Weights of a small transformer language model: learned and rotary positions, 1071M tokens.
Each number is 128 + 24 x the weight over its row's rms, rounded and kept within 0 to 255. Layers, rows and columns count from 0. Numbers have three digits each. The size before them is the row's rms in percent of the matrix's.

# o: layer 2 attention output (transposed), 320x320, rms 0.0868, rows 211-255, columns 128-191
# v: layer 2 attention value, 320x320, rms 0.0947, rows 212-255, columns 128-191
# q: layer 2 attention query, 320x320, rms 0.1, rows 224-279, columns 128-191
# k: layer 2 attention key, 320x320, rms 0.102, rows 224-278, columns 128-191
o211 107:136067137143109144101077117134123136116139158110137120125171149130132141117107101152122100095111114108148133095113134111193123171124140122104118138133157122110143147138131127111154129082143181
v212 084:127171146125073132116124114121133132117130137127112141153068152124172096093156095131116128123151132153130180092153150127130124112095125107128122105109133141151116143176099134112150110118111123
o212 107:114094135123133154107142144121139102149153122140150091124174113111110205148122138143184118122136140109097115144166125117113158186150151140126118146112131156103121135108140160140127169143130126
v213 081:140146171152110116139111126165163147132097100123153116134117135134102141119096077163107123143124181101124118086161105155163177122098126107145146113160128143121166085095197104133125121170155131
o213 102:129135102133077122152139112114123126103185132093107133124136114140138101133138170105131123142145125132133139152121134099107096113149137164092121138091129146135146140135074145108138120101099111
v214 081:118163126125124117116135103114144166126114128139138121128116166154101124155150172124092139135102129093139117120090125109131109102140115107150142126121105124123130127100160145134180146142121152
o214 106:127106098086144157088124103125155082108095135096144175107157122133136111099100109124111093113142118122101118126187150140151127139114123102128127126119147106130110131124069096133109150148132104
v215 078:122096135102130165121087123186083138124148127140107110143061122134156143095124140133145174129155147159147144115159143098139147154158077074125102112115127093121118118138117148074132158119132139
o215 105:125159116137081121137146165082139138155127132161177106127148145141079100131146131126160107140130128120132147106141119147107117103080134161161128126140129183102139139119123181163151117135147143
v216 079:143098153111123130123131085139126128121148097100088137158092107118109128122141128101134143114123174156097122127113146124127119129085102120122143112119104152150106133142177137081136125126100100
o216 099:118093110087175117107138165091127111112130127153105101112130153139131105108118104086125132143124138095139146124110109122140133160163137150118123117143133119101093105085096140135149099152128118
v217 073:165114129154106126121138102130120110125107176132113180105141110108124132152110148130161188124121118137101146152127136144113140120169135102103114080138134144120181100126159136118120101151099180
o217 102:110141087138140139117106149139124142141121116109160112135106124137153125131163111114110065143160146075115092095142140112114157133111177108144154130094128115105059140131090107149118177112135096
v218 083:142124143092172094110080095121141187128074123085125126115136144132114144134089115124141161134103197161118106156160121168147136141079138086110162096149131133122127106125123159125152097138177088
o218 104:145097147159084101127127195106097101151142134155143147118116114145093099117163131106103109112181104098153153100119141133108117134154137193144091141103137118175141096141103123149115108110141156
v219 080:083131129114125138111191098116105142136147128124091160117124154111127121128129124152074139104115094130180080151118145118091140151169167116127112141144125173097174126101120094114134141161140092
o219 108:138149124126126137142073167138123116173118089175157110122135128175074115134157124113154119103111154155124121138117138114142119109061138140136155114140108113152085147188185145122144119134171143
v220 081:101137139102138132150118092123147186130120118127148107151101146108120137155150101125127123129120156135114134173186096122148120109101111099102147164135135092141170103114111158123134157110091136
o220 110:142109108129129112098181138135116082117147140143109138111127128125144145104117128107092160149144077118108120068106145091117140131121157119101063120129117116129107113103156121152125098134151108
v221 082:125117152109120096123154154103115133140090105116145182142113100129144128116108102114143137127133078159126126119131135103165177118124150159147146156118111128183134102079134123105147122139117185
o221 099:129126145167118104138142113134155084110162128163111126146126156136089156142144155146114108128109139115122130152162113156129093086118116085144119095152139159113123147139092085156102130127159132
v222 078:125157144151107089098103127138129064117129138097164126092074134127173145138133101141130145123140120123157101120112108097144077131080084076115104153136138131081120105112173175124109128130088108
o222 100:114108107131143147146157122113133163127198097155102115132131157137098133116132135109130140124121147126097152124112133151123170128108174119136138114136118153150147114119110145166127121136154079
v223 078:136140134151140105172115147117118119147141141107167112129120082145119175130140160149126146128128137123123157103158121150117152129158114128142167147132157111133110150095154141121161141132144117
o223 101:108110147117129108081144107157138119113144092160125097150124195108149103141126099132144119116137100141137125097119156085115133117149103158125117108100134145112120159153116137155065141123123071
q224 081:126091100126129141078137133110103121115101113179177135067138151115106116112140133120149097100098116131177134130128133122131086157137170124134079124138126146117082136147075113157163093073129122
k224 059:142143105137130108157145150147138136169141141162149122170130175147149118103153114135121134130116137158130111138090126119090118125101127186121088111128128094143085154158157123144113158088098111
q225 095:133090093109124158129153168141093138133089100167115117103146158117120133133126156122159113066132134143141136151158126143132112140137181134148127173126118154094090117141107091129168121134120150
k225 063:138150152138117123133133086141098140086083110116124135135083146098116145147078147098152118123130137077111125122127103118151172135127121108135144133167098121105140095085120130151145100110144085
q226 087:095131109143126146134087104126155146086150107106193119163144111083135162194149106112176179078134085148092156151100161105118111087116081104108119125113110119114125124121167142101141118123133119
k226 076:137136072133128117169153133096079126123129126088091122100141159127081128130139124096118158117174087116129110134074147117094117149114114147132123118181121074133132118100151104102142092111126148
q227 072:098091125124163147119133117163120137114147115165118119131122147141164130129126138141115176079102154112107114121126105184164177119124125123114155122157090137139139120105150153142113146100124123
k227 076:099108155149129139086123122075175099157124096109083164076144108125132119168149140127151133094146107102074144147110126107132134146126111118138138115132142132103114119075143114136116133120126121
q228 074:159178140139100099141142149116156145096131128165113109151102093132088110114116155143098095140127107161101146069154129101161090120149146119144117132182103138116121101140119105141134111168126115
k228 071:122081112135129110071144094113128106132128126096127158106145144121148105132166136094126080139112145110118147160084150081103175118108092129110142134100117137162179172138131158120148131110141132
q229 069:140126135131110122115145107139122092138109133187109136092091119148130133132113122146103105129113136114118149099104173142140082103132135066109093137153115160094104160133065125140123146116118139
k229 068:150136179164107110134112127142098091127127107122148110118099150121161147143130147126136111099152149208134129129107159111138110120155169139165123171151115142134103105091177129161187140140160130
q230 071:138155130120123117122128119122115099119117123157174094120123161105129149115124136164153146109127115069133142107094145097129155113132142101130148105118121144102136141136137161133109109153140117
k230 075:114137093127158146135138159103121123140145140116081151152160148163097128144173098122126120137141111161136128142118146172139134130158145136131156135158126160160131107130122139159147137138146171
q231 070:147133156104124097136120115107137150119132121118125161138109108135125108129106148144117125148138124163083114060143173115147116127198135115112139097141133181146139139140125116091118152143125165
k231 078:126109145118101142099125136120085132141113093143143164133142105177139110107120103150138097153098107049126141105113104118108139149115139160137111151123117124123124121102109118153126094105151132
q232 068:139110118155102120105090098084177164077135114123125167139131137135086159166132113158108106169076135126098119170114158147123185118111117106112086130143122123146124151134134091134162092130093137
k232 076:074141136151131156125141093154092106127096138140158120112141115095125065166134150095103099129155115092149145155164130061143109141126093169165153096090168157141108142109144127138186154136154165
q233 069:117117117137120102145117141110093133120136123126119122109104165116111128145107152126112097125127071179091132128138079109185090146148168103112153126157133157154107125125124107154118112197133143
k233 078:167136157106112126093110122158100115150147140135137170135142170115164104126143119133105138156122147100149116088093127160157123158083147123133098128145088137093102142103078162116110152096109126
q234 069:155106149084110108121093162129124173147112115128128115107122129141102168153131136142104128079106126103098123077104110163119135112164121152115111092141102137109116096155119105108141120168170190
k234 077:139121099125143130129108116142160088097154149121122169150126113085151108150110116129141084128129109133108113172120145136122093126069119097160134160138142164118132131114165083136173121115101103
q235 073:138184097117150155119181125084171157115122131107145161116089162097103129115154143147165135149132112163163146122140139131098103169123117110199115107157102055109153112141132133112135135102136129
k235 079:123120132141168111124089140179142125166108125145176130130145105147134098105109108146140135143131150139128111147115086103127122093097131125095101173080128173150120121140126114109119098130131112
q236 069:143064112116191144117131133149129120129088121116164101131088155147149096103147158113098125145140099107167105123151090126139092098148132152126118055142123161133101124137095125087171081148122135
k236 075:112155157098106127109117146109140133137135112166092154107130113136106168117134060118132102131092122167111148141124137127096118146137139120106147109167134158108134151125160137147141117135145132
q237 073:081143104172139133134126154141111124175123140142131131108143111125134145100099103109153172145101118128118132128138090123137124113174122146116124083106123048124124157134158157158106124120118151
k237 075:175050133133106129151136142112133123075157143129131126136143134125095122167113178124121150139124134117111130124090139143123200134119121142131147158144159155150118124178148124101126098143130103
q238 067:136105127134103120127171146165095133041113110167154073170129122059167108126122141176082140117120103082112136082143131143096133172127139142150124104149094110133170077138092131129145099149143159
k238 074:097110078111097141111119121118097092125127110119145174110103116161181155121094163106168156140134165161152119116111111126137133111146134109136113163143086146144124152105126137146111137151112108
q239 068:145154150073109120087112138113083117104116162132105174140081118126136145112120167150111119070160135114125123104130171092182100139113136139124120128133111171126149124136127100150136136121143121
k239 078:061086101161152157105122139114154114128129141187093127119154112175106108111185096107111112146124087173138123097095117160104091102142096130143157134154133111092121141124125117136098138121164115
q240 081:130090127152133128103132152159115124144081134147119128126118121081172113097143121144139168079088129131107139152085129152129113100123126157088117144110108107094112125138113097133111125139123103
k240 078:144123125078109141109091120163145135140137131131155147087173186108099118127121122135145132128173105154141133100134157111135166132143082090147092154120156167136099107154130141107116121121142084
q241 067:152104143150122140112174107138132172114101086116128137109143110078119086123116150158126139089143165125139178135130109138137144160141140112131142150111083169131183151134086108136163138135155112
k241 080:162159076094117084119089128103153116154146167107103117163155129173125111148143157173087134142118124117141120126121147140114101106103093121088125162149141124150104114124156136137083130155143182
q242 054:072159148156156095113101161140139098158080127085095143136120132113136108143146126150162099128143117112142133142142115117119129124133104195146169127135136132135102129121164100105142129119102130
k242 085:192129132119138126120157127110115099122149149151119126122130130180142112094152147134128119178091123139135112125133140159127143105146123098066086133127125115151068147133092164077156111108139143
q243 073:139139159160107155124190119131090153112146117114128119097122100118104130092156102093132066145139157124113112098181124130142112143134166111132128200134061148119116123124094133112159141132143137
k243 085:112122107130162123126122167126167127170105155150134105116160129121126128137153123131121174091127105096118130115091101124107130106123078159131093085108138115157089115123149114135094124111135121
q244 080:134161157108125128145129155153128151114121153052136178118096126141123165121085151108115108155121128178095108149118132109157132106120121116170124139109179098124133114121117171105107115116096124
k244 084:108136085141143140142188113112180177162138108137131117135164138179133141097182115144135131136148134096150146128123197115134160162127121126100148096120163109142129145080123115120125144158157122
q245 076:097142158106136091165102122143112135133085109145082153084128150118112116167116131151124126095083112127082121098143144096102117096103125147142103109127152127104138114138067126129143141141131168
k245 078:148137111141087114096120162117112121157123140166156155150094079108126153119098099123147147118153111122147126157084123153140151180109132133137151144129111159169116113117169138125097130116116157
q246 070:108128121148147142148153074114122131111178145137165131096124143116126109134102155124105129135101146139119082113123140136147109130125130102134157127131114101154142127158129115140165125102131147
k246 081:186140145160152105119104128178106133122107147141141156112148159164090154118145081089113100107114139116132126075093119136161091142140098122141097110102102133112098108092127132095121110137131127
q247 070:118105118141111115117138119129167104148148136092082117145120133165142138135108147129130113150119143119093101070102083146151139146113082155163138116147132094118122114109135109121133127141077111
k247 077:142143113108138102107092147126110123136113162167162155093126111113116107117115147121139152150123125143095139172134162125096165104133164114126135141098161161136122154156110107098119117143123107
q248 071:128157109109140167150128135143108135138084135143153118143100131135122110133153145145103162128140156122143151086162117176146112131114125102119075100121092112153116082131168091141136125165135104
k248 073:138124098112104107133123122114151115114148127150121142132129161135115159145127089106176065130148078140120142127136135111128091102119137106127137122108130122132137109121148146123126146133100122
q249 073:172112121084135138161116117087106131154139150134148090102172128146135145093119133119108104077151128106111163162106105147155106145128134146127113093179128122111128127096121121119095156142103153
k249 076:115103126141122130126119147139162140154113088098087157115120157133132138131106109157172165131116153208137113157133129113135089173177113129138132115087151120135133152116143151092123145133079140
q250 077:158176097101142101123175149152112159122143147118121114123129142150090144105121123125095095120180126118137122127137126137114136141135129141114146087134111126123122124126117173070143170162126113
k250 078:124112120180135110105131107113117137125115131154158113145127117115152088141129130129115114124111105125125128103097152095119147084101124156140132157154107129117149118080130179159168106105126122
q251 068:147136124108148165129089104158137121110127119122108139142134118111103142160126119168126121128129117134166108168111138119120146093172121091138084118135123111096090158141162166122107128126149107
k251 075:078171131150139081173148142121163101115132120101159100104097116121116109101142128161126153120103116158107140130159137112093133131107134140117122113122101121147114137156120136117095166166127155
q252 070:113138071124175178139162127117149120126110119143149158124124150131120161110142125135131142128149157150122110111135143135126139123158139125106131106161122083134162128070125107111193121160123151
k252 080:120112128134107161138131105109135139120154131135093139150159146125127126075132126145125116104167121140097130125126137136121150138123141106157108101073147189117106102137158154099081130137107134
q253 076:124099100107141116141117108121125172112157129130105121160167101126158168126147111151152125135173136112083147078145105134115148101084093120121139140140126117156139132129151091074108055202116132
k253 081:131142135090137132134102142156152099095114126137187115139118129127083108175117145101080139101074120152180132127162121126113088103142166129157128168082157124126108104115117144163133143129127117
q254 074:124142148178106095139152129108152147143183136102178116121143117167135134116139178147103139135157122122082107071127106128127140138132074139115137083120132106127134125134094175120124081116132169
k254 078:134101117143148150127140119154116121120109102164125159154097126107093120129131114147120096132147174125130126124138164116099129137107142118166114162129142163111103124107144122144178131146137145
q255 071:131142084111119110152058109125130148170103132095154120107105111126094113097131150139132093133151164156129151095142108105107125161167107146129112102133104141148138134120137124113128149123110160
k255 082:105125142129118084151184132147164103123132126137129101096140134125139138157164114150113157095142093155114114158103157164108122124092147117135149102130117147103118096104139108100165094130130114
v224 149:135185112104132133111088145154152107149114132154122138138147176104132150110133110135161142144088107124122147087111132130151140128107124163144151147118132123085141132162056162176078151112130128
o224 105:134091109123112157112140154141132116099166113190108107172114127129129144137115089113171134137149127127093141159142113108138091133103113148140169137125148122111160130141141121131098096141163110
v225 140:115161125139141082148175131166127128119102129149130145094171114146090133173113126114118132105134141092092140110088124138153118156130114103123116106072119139153116094144077140124105107128129131
o225 107:116110093109117135147155127171096142086145188143117160160170125113164123117094111124126146106126153124083133136129141138155122149166094114158121175106151125157108080107126140124115103146160127
v226 160:108153096103134146134123106148131127087142142115131117108202103140145131100119174115138135066084133081104124125129140118148104123098151117143129085138163105116096142165133146128096101130129152
o226 117:081158088127127147094176146133138148091098129128141141089148143149151144099158144116174189131146139100113177136163160114128134142117140115142137119120142094131142139125124115116098118133135133
v227 159:149152109115059113132131109114115101132120152165121136126125116089138107124128152119103115157110112119166140110128155129120165114150101180128173159130110081142151128125158150191136122149087110
o227 112:148134125075078107110120155139106125136123160152153131113186086094109119116104132101133110164114146152149130134133083148122119135139101142135084135109097135111126128085123148139142117112115134
v228 161:139159129112104165120119137104147143125118112142129150136144095122114136183092117190129091084061122117142133153161125172107171111150126137122160116119150123151142158142144151116124122125125152
o228 112:158139119181086129151139160156164145167125159156110133136130084107134114114113119104126108116117145127158125189117093185157127141155123156083070114103098110085131128131115119160133200111104139
v229 137:161159126157105105141162101144116168117116125157115157085140114108133127132156115097114142136143137139096146094141165108164095159098112139130124123133140077123198075149138117101156100145150132
o229 104:120092126129077131107154124125147110111157139107112174123153154080115124133158181126112167160171161176081156150135124144124141154139093141151113109119111155147175125122152090085139118144132138
v230 136:137087143108125154143080143112120096137132133124159143050117122120117146142107180148136105118188118142133081143126107161134125132133123091132077065139103127136133139142117160138104122120144148
o230 102:159131145132173147125073131098122127121152078130146172134122100135054118124112161114164103140170109156123082111156133145139130151124188153116120091139128124133121112171073078122129162132109156
v231 164:127118100132147166172130088119109135087115119138157119126111125153120164135113111069126105099127123144149140141146123105108104131134160079142094148116138113121105151147146147119109126155126129
o231 119:131133097091126103106096139138118168116137093083119159117143146150153143121126124147090128102115113140088125152130094144167129177113136138116141139113127093125124145128084141150144131108146123
v232 154:079128138177172136124127143160115117095123153138109100176141103150075108178129099142133154097140110136096119115077113155094137167112100145157119077095146163072122120138112150121139091147138183
o232 113:103111145143119116090152137171132108106107156136111099174083119145176151140091117087132126112130104082153119091108123143131151110101143095127110119118100140133159118114167149126097103155150111
v233 129:111120125183147111094135101143147149091145143160109145128126113103117116180117131166120137145145104131112143138096140105102133108083113122170106136109094103110119120167120107142074160076114138
o233 101:140149117134150137082132116109167137089149150147162160107137142103105143094076152130112140153135105155151115101126095123094082112111137080184121129123114114134098140114133123078091176133142122
v234 117:089142122153144163115157145119090141122126157128161112101151198107150087088159153120145144074104118106106137112135093142153103148105136105101112153161145134103102187126168175112102147113123137
o234 099:105142145121115143135137164119083118106144127161136127116146170147127163147124139076166142104150087128076108097118144146141125144138093109113117172131134150084137158118134097068125129149077123
v235 160:091157155126127127123113107110102130074106117120106176135117097134156080107121119091149129140089129116167125137151141140096141151130134135108081149122156156102129120119110174124133109133128131
o235 119:122138103080100135160113126135117098130115067141106134107140148163162111169130127122131133142156155141138160146154145141136107130139135114108131164108113153128133139159082132106128123076126155
v236 122:124082121126146124138159095114125114126126124148178129104112118154189138119093138089139140081111140152174126129109071118129142140101134087140102109126154130128102132142093120103111097125110119
o236 094:118097084106177113165172137122110117140117080118118109114120126118136134165158130131126163152139101134162131108146114118093120129084143120112158163107151132156107173136085124137110104124146097
v237 147:128107141131146144165115156132085144155118177108131131099119134134137092083071142110129110112136112125128152122098081095110159147138169108123052121129129152104120110120118195146107132124134145
o237 112:134088190089131126129137131136129098138119135119121118146105109134174112058135149113142098150130104104079144090130168111127121177105141106155121106134131129137174104148089157132118118153089092
v238 140:133110177120115078161059165169130103145147091107140108181098158136130135131130104143151165125163161105146136119142170131137137133123080124160124097130128122120111156100095083137111123098105093
o238 108:130091183142125109141158094157115178132146142119128173159102088149121160141159111149137138137139161169137134109153104107107131159112175153174103085147167123139110167141149112147125101155113135
v239 141:123155069140169143153134135121136152129140134160129143094148105128123126153129166116133129135143128175116120157123110153096112122156147096110106088151120064132127136134124136133104132121117152
o239 102:081135164167119134115136134109092107114162112111135111159118121095100120131116133146110152176134116086103127092088152104116131113093105151160147132149086106161148117109055138152087156113123131
v240 154:107137122140158138121134140123166132098140089178136144106134139129090115120130140142144133102120107096130087128137105146110131180137126131109142111171148110106108136123141146116106075112118114
o240 116:127127112151174112155166168109131103125147117110158124158112123161144164070144128131138101126143130100157115098152113132127099113136138128126126132148105121120158149136131135109091142159126093
v241 129:126102109176120103176104114117122097108132126127133139128143120138150106147127144083101128137132130116135164160108158126137113127150170155083179144115141131125126115135140049125154101158118104
o241 111:121140121134100113178118121100121106097164153145119116128138117135131094093152114145120135124100165148192162117100159141138112081182177122121161121135133158093144120138169108140127140118116105
v242 156:132140161116147088104127170154086130170110160122141142062130093162096144102121120158118160113119147115128129108098123147149135126101120156104136084125153121138091083083088146141112086081136166
o242 112:163128151118172115103147160129113129119125136123154126147161138132121120127187116126136121138115112132127118133108156135104130132062165129110104122135172129093131126132121125175187097161110137
v243 122:125104149142099108136107130187140142165110103161108121135167119136170137139100114131119153130110112145147143152089138126138153121135106117159132134118118181066120087123115108139110130117156132
o243 100:093136079153104193172127141141094112159153104127117122110123151102135154159090113124176124122170172136111143192094120147157115193091104101162124098126101146085111122150133116114123122071153145
v244 136:133132080139107187105158121146136153123131138164152156139119147094114130138144164130161165141144159144099130144123130145105115180125156122139126135133087125090120148120103139148133118151134136
o244 104:101118098168176158134150119091132122130137151130166129178139117118141116116121096098167152116151092123118128178104149133147098121118105086088098124131114174115134157083093119140161138119161141
v245 147:147089157145143133124101110147155153117122127104100108121136134150120110139149094147137148145148132135099139147137138143137095129141082070139111118125155125136171069100131134060124121125096102
o245 109:142081124192090069099130096153127142125134110163111108141129157145130099161110107157094117102135143171102075167114136122167099130129131151125148137135123134132165118130116073081102121096106131
v246 142:131120132127127145145076123102122135144134101157095141126174105080134094086168094152136182135128158136085114116125111160138103142108140107134150123093103127153140159102148086107152102101098126
o246 111:109144114150142156156126131141123121137106169160098143164099108137111135151163156107116121115129090144117116083157118109188145126150143140112126132120170121144179133121164140098122109120090167
v247 146:140107138130093124127153126130158092109150128107136123124155069093163123149134160158117109125108130120141150070142148101151134090115104155116150108130117142150164107136152157131100127145108141
o247 110:139091128131091111126129124134144101123118196103165088101141105116108119114069162120158098122140131154135144145155085109118123148153122138146122121175146112111102123116116137144125155126150151
v248 139:096150148162124122114126103137156094145111060128107101120111135143131088117150142138135106121138125154173117145138165118111101177143113116154133134099162103145145102167173103132164140146119119
o248 106:152135141086109133090110152093149157158069139116120143148119139092113094131102140177119086115115137139145110152135127096135099126122146140112102123084121084064063121123121119133116155135105134
v249 137:102115130120178163115177146114130117102162109082114138083120122112078115165144154144145140134089137122152122127092123128156148128122143110085118104078156110127125129086088134119128131142127110
o249 115:147122166169121122122159127114163118108120133122112107132136127121125120123162099159076158161112137108133153122160144134139140116166137081091140120149145085141144129068073126136132122139120165
v250 143:095143174101144112132149167130152125093139096135127078151128088140127164075115135150111140110121151125147101110163104089181164147171162135119124104157126113128145125118123185154117159102148125
o250 111:144098148113160105137173109131157149113136101135124105118146098135095123097132115160185157138131145106127149147141130109099132161195188115157091130129155101096132123153113153145115113169149141
v251 157:166143089119091165144099113102097097134124158145142139139153147122167107115129156091150128144125142089132162133128101116096140124138147111162087143137099111153114147145169163152130135108105120
o251 111:158088092098140151118115141122129105167127129149161130104152100170079123117127114127194102126107111127130158141123116110149108124142116163158119109099122148173129117119110168135109121094122141
v252 156:097148127118078117131179155106161132138117136126166119114131109141121165092132121120107127106087107117162115140155110101142124106148136153124148116172124086179151088121135144122147142108135136
o252 113:116094118141075141131137141124112142128135082158148136089143114100130170155156122113103146167135160157149143109118136133049132102158159132149172131153077109132125142100120136127121120109127134
v253 125:155130119120119156142122157131137101139136099130091157141115152131082133129086095097136113083167146163156128134125130110114139146160132125154141093095112156109107196155155109132085169107120165
o253 103:175162138095174152124099159126148143150161118143111145112101136110113153137125098108112105111146118147151135121072119120120100121116151116164111112095143117128106154141153155178114137123145149
v254 150:115091106084121125142154137128114133134155129128139106164111109150122169106129103138118121131144172124137100092155117119145145091129150080152096082134135117094161103156074126104129156153088141
o254 120:133072141127133100104163108123115142108149119108116114157128131086089108131153110103102121151119165129148076141147135147164126159127144108119093105077166142125136140114063102144153163097091135
v255 159:133136118147138162097129081100096107101155110150061145092127133111128122088118148104124131101136111150093182124126118125107091131153119090124160103128166111128148144130151142097124164122116192
o255 121:111114087126155103131127121134125138116158123136120101157095130108107094154150118066149154121126124133145138097132112140079078170148160083123111142071163137130123119126169132102110137130132094
q256 075:137142132161114115139130132141111155127090123161184127129144154098162145161088134124120082125125131123082131082131134102129100134095129135096154103110125175120129119131097143127172136152124122
k256 081:107144151111155088104126118127138137165126133133134141142141146123143099123134112173153124112124102111104074174115145117081158104122136149191128151112105132111130115167158124104109126133105162
q257 082:133168132088106084162135165139129145096153124164129159152086151142145104154178130110140125118149121128109089131134134148137140102141120120110120147094086120158089129139125160125124175173156100
k257 075:138117086132075118126146125154123126152139120139082127191125119092126193165109147097089095128135095124152141139102103128132115178134146103160143162171168195132147114138104175153123145088144166
q258 089:124115148133121168106112118138115133155065150102134121106131126087129125078046141099168152146105128101167178121139173117137097141127106122167156157141163132116128100100110121118106113068111155
k258 076:141104136066139152149146121146186135163136120117146154126133134126126075153148137144090089137134128131104105124130115120156154111154126106163088077129112129121128138136153099119130116102111170
q259 079:110115116120146096164143153112105166132112097175181126157136180122139137164114157102128125137108110085142156126103142122121114107115099144127134149092155145113136066128134135110145159137107138
k259 076:112132141115163117110077118165150157114113156192108146120136099103139143088081156163117116159102136115170142131161149107098148150136090115167146089115100156178150096101106104134143152106127148
q260 087:130123118163171117111165099137129139165114130144139136143126143165083099171141148134111118107159185152125080125111124126116149118094138162085158100106082089125116154078175111155183134179153118
k260 078:101160141115069131129133172109111090114140083120098134109115101135115146124162120100132151134161094119134112129107128152116145178154143141143083119110153146140098070134099143108148150101115106
q261 086:125138140138162109070152113123138092085115163121092158123131102127112106134135123102082143095169157148129118110170148173112142158096125138136122079145133082160144060116130109122141103121111113
k261 083:130119098132142106140115156135187152142112161110174115115133125166132121125091177141153143140162100130134117106149095070075132102121119123152131130113084125170134120141153087139146163168104132
q262 103:147130137143138171149117148170101152154090116127143087126095108093142153106099117102122105150108123124147161116155136093126099109151120097164146129158148113090103142160122131173115156113132129
k262 093:130119107069156110121121093087127143142118136151119163140107138166142135119094124160130143132111147126138115101139122110126131108108176064139124131150110151127156117109166086156106144120122142
q263 086:133113102146122117161084125116096125140135146135156111136145106141127086112149145089136141140095126129138108131151127124108129115094128121120102161093141100107121157157156160113161165104102171
k263 099:119124109161096144113094155097089124103128110102111111114122124136108151144107137143132146100160127155115116097089079154130170141132086166128127140142099082115179109089121147177099125156094114
q264 104:155135134132196110102131092113117123118103127148134162154129108137155121132095117113157114111144114102101133155123156117084093116110145170155140100174116159148098108076164130120128089112125130
k264 103:155097124109151143130121133159132087095149141084129126094132178060130154113090129106166094131158138143140147145141135148095090149149126103156080145101128088127131141156117094090139114136082105
q265 096:089118115099111169104101086116128123186134145149129122134154102125143154120185073117166147152082110126116137084132139084128161093136151097140087126132097159109070137134167204128106136097119143
k265 105:176144118137158125172043109150115117133156133084100155149124107104137126101132097134105147148139128119144151129106163145146103182159136130116106160135130119150072142056128119112150088134139137
q266 101:135144123141141113108134142133112166177133146108086143087124105105131118182080130122150085108130125105104144112120138160163090111116105108127148125149100142126137115135126082153139136141147120
k266 100:163140173095148149099131127121140126119154116134115169118152113106163133113123138131169138114131128127101133153149132124105145115129125095152154141115094172142131150115125053105136118095105137
q267 113:132139103175149128121143124114148135145103139125126111061144162125130112062157130146095129151110149086167126168128125183105127139113147122071134120114193119101108147164107141167097167106133129
k267 112:152147106133128123073144140093124118113159140139174163102125146143081124167080153122131135147165077150137131123136101121096158125125144155116105129073138124142135139128107131128142147086167135
q268 098:111136076148155107127144113145174163125141133111131180172126135146133125169168160132139138142134175170110150138100109139159169138112109124124134118131133128099154149076139143122140125139143116
k268 109:147089119156156146100139151136150147109123121130130134137123107125125088146139176120131119132146159118108122095138101107135148111150136128110116129129163117154114092114125101196147137129127142
q269 110:129132176107140146076145138116100145085087109132095146110125105117126155154134124131086109116170122133116116103150162142100160114116103161139175127145094170158163110087145103150168107112165153
k269 111:110140132143138144152101115142142140164132150146134107111165140137095096100148135133126109160123181127152106150108139141117073102154126125126108138125125145102134116193135139129111136142141107
q270 101:092150044174152114100147136133141121135120109130165131096152088147130120183160154117128109150079139142152132125127153104100118115095129127113118098143114076095161132125125167131149128118112113
k270 112:133141090164147088117123137163175150126153113123137167121127138103127099120118161098135127118130094107125140098122119140104114151130074150146166117111138117118143164116099101128120120117104160
q271 105:150168124152138090112187134115094148151086123146140155138123109142193123068104133128113113124133129172123108103105125122141147126076126174110110110138137093131144074097127192147133158144151132
k271 111:077116095155111115076099168104119093132093137146154108104168141106137138115141147072084112128116127084141133170128135090128120093135148122079100120137139111100106080113181149087117099144133099
q272 111:169085173109133155106134144158143119131080175109145138145136098127099128145116130112118150086161126140126148087151204126141110157143158115145118152115109125172098114167077141122112110117141183
k272 117:108140112140136112111111108177127109134157180099131109145125107109124117151094113123107116131178136162105095112099133114138130109128093083178142148126146089121107099152117203133132123134125163
q273 100:143169137145134124147099157159132141144099139128159098156115123118106155109087096096150090152106145127099161143133105116120107104144125133104135097105162127122134094127136133107086139153125131
k273 108:137131139103132076115052091098137142143129152143163110091113101147143167117117095176121115179104125101113124156097096150139148120134161077125120131118146118134119120135118137083141129141110134
q274 105:126111154097158165124137122191136135131139151122140156116140129181086142132108143134107124120121131108099122092112151135097091151112110152135148128156085152116089151037104112129162117121117163
k274 100:119119121147163142139144147150132138171133126127110140085114096156103121150133163188143114110114115154152129120127104157096134132148139136118124095103154160109114130095168105147175137128143096
q275 096:098129119099163163079120110111156172141129112127180113144154144114143129146174155133120148141137165099151102121110105118113109129110141136130126159159114138166121165117124150118111099121155105
k275 108:113140110094151111155142098107104134174090122107150086125114057114114153088106144146141149139147124141095087152126144126127160135144130161124122157102088135129134170107145145158157141091128153
q276 109:102143129131140182124141092120145134085149105162138136182140094111121150159118123148141096083118121135096127105110148156131080070132116137128130144121175130080123161155116107162155131132111146
k276 110:117106164110138078095161099121104120126161119108091140155121117150148145150106123122156135167143155110104113112142115169109119143129128124131131097118101086087161135144103138113104131106150159
q277 110:165138132144157096137124115202142135123096128151156118124102152132152125124115104160080111083103141118122183113144148114117149158161118083100137139149130166145124104131153133166121152106137153
k277 111:122173111154142098122093100155150139116118160111132174143119088108125106123098133126123124143130108107158137149148115144127120113123126097149115088152129117137105118134152165113158178091124097
q278 111:101148108166168160166126157139115108129133133150133144115106129162130118176147139156153114115094124125098111110157145131093129127122151144102115151102116075149123168126125107124150123122130150
k278 121:142148128115130169110082129100156142123164122102154148111121108077120150172127144125139073096150155089113121114144096110123120121123111142106137120140138102112098100146126082121172089139121119
q279 107:121137120119124149112138135154135118118122113079113164111132158097129108084126119106097142137128120151118146085160146156124138143105174166098098126112143187145099136124122089162113123109127049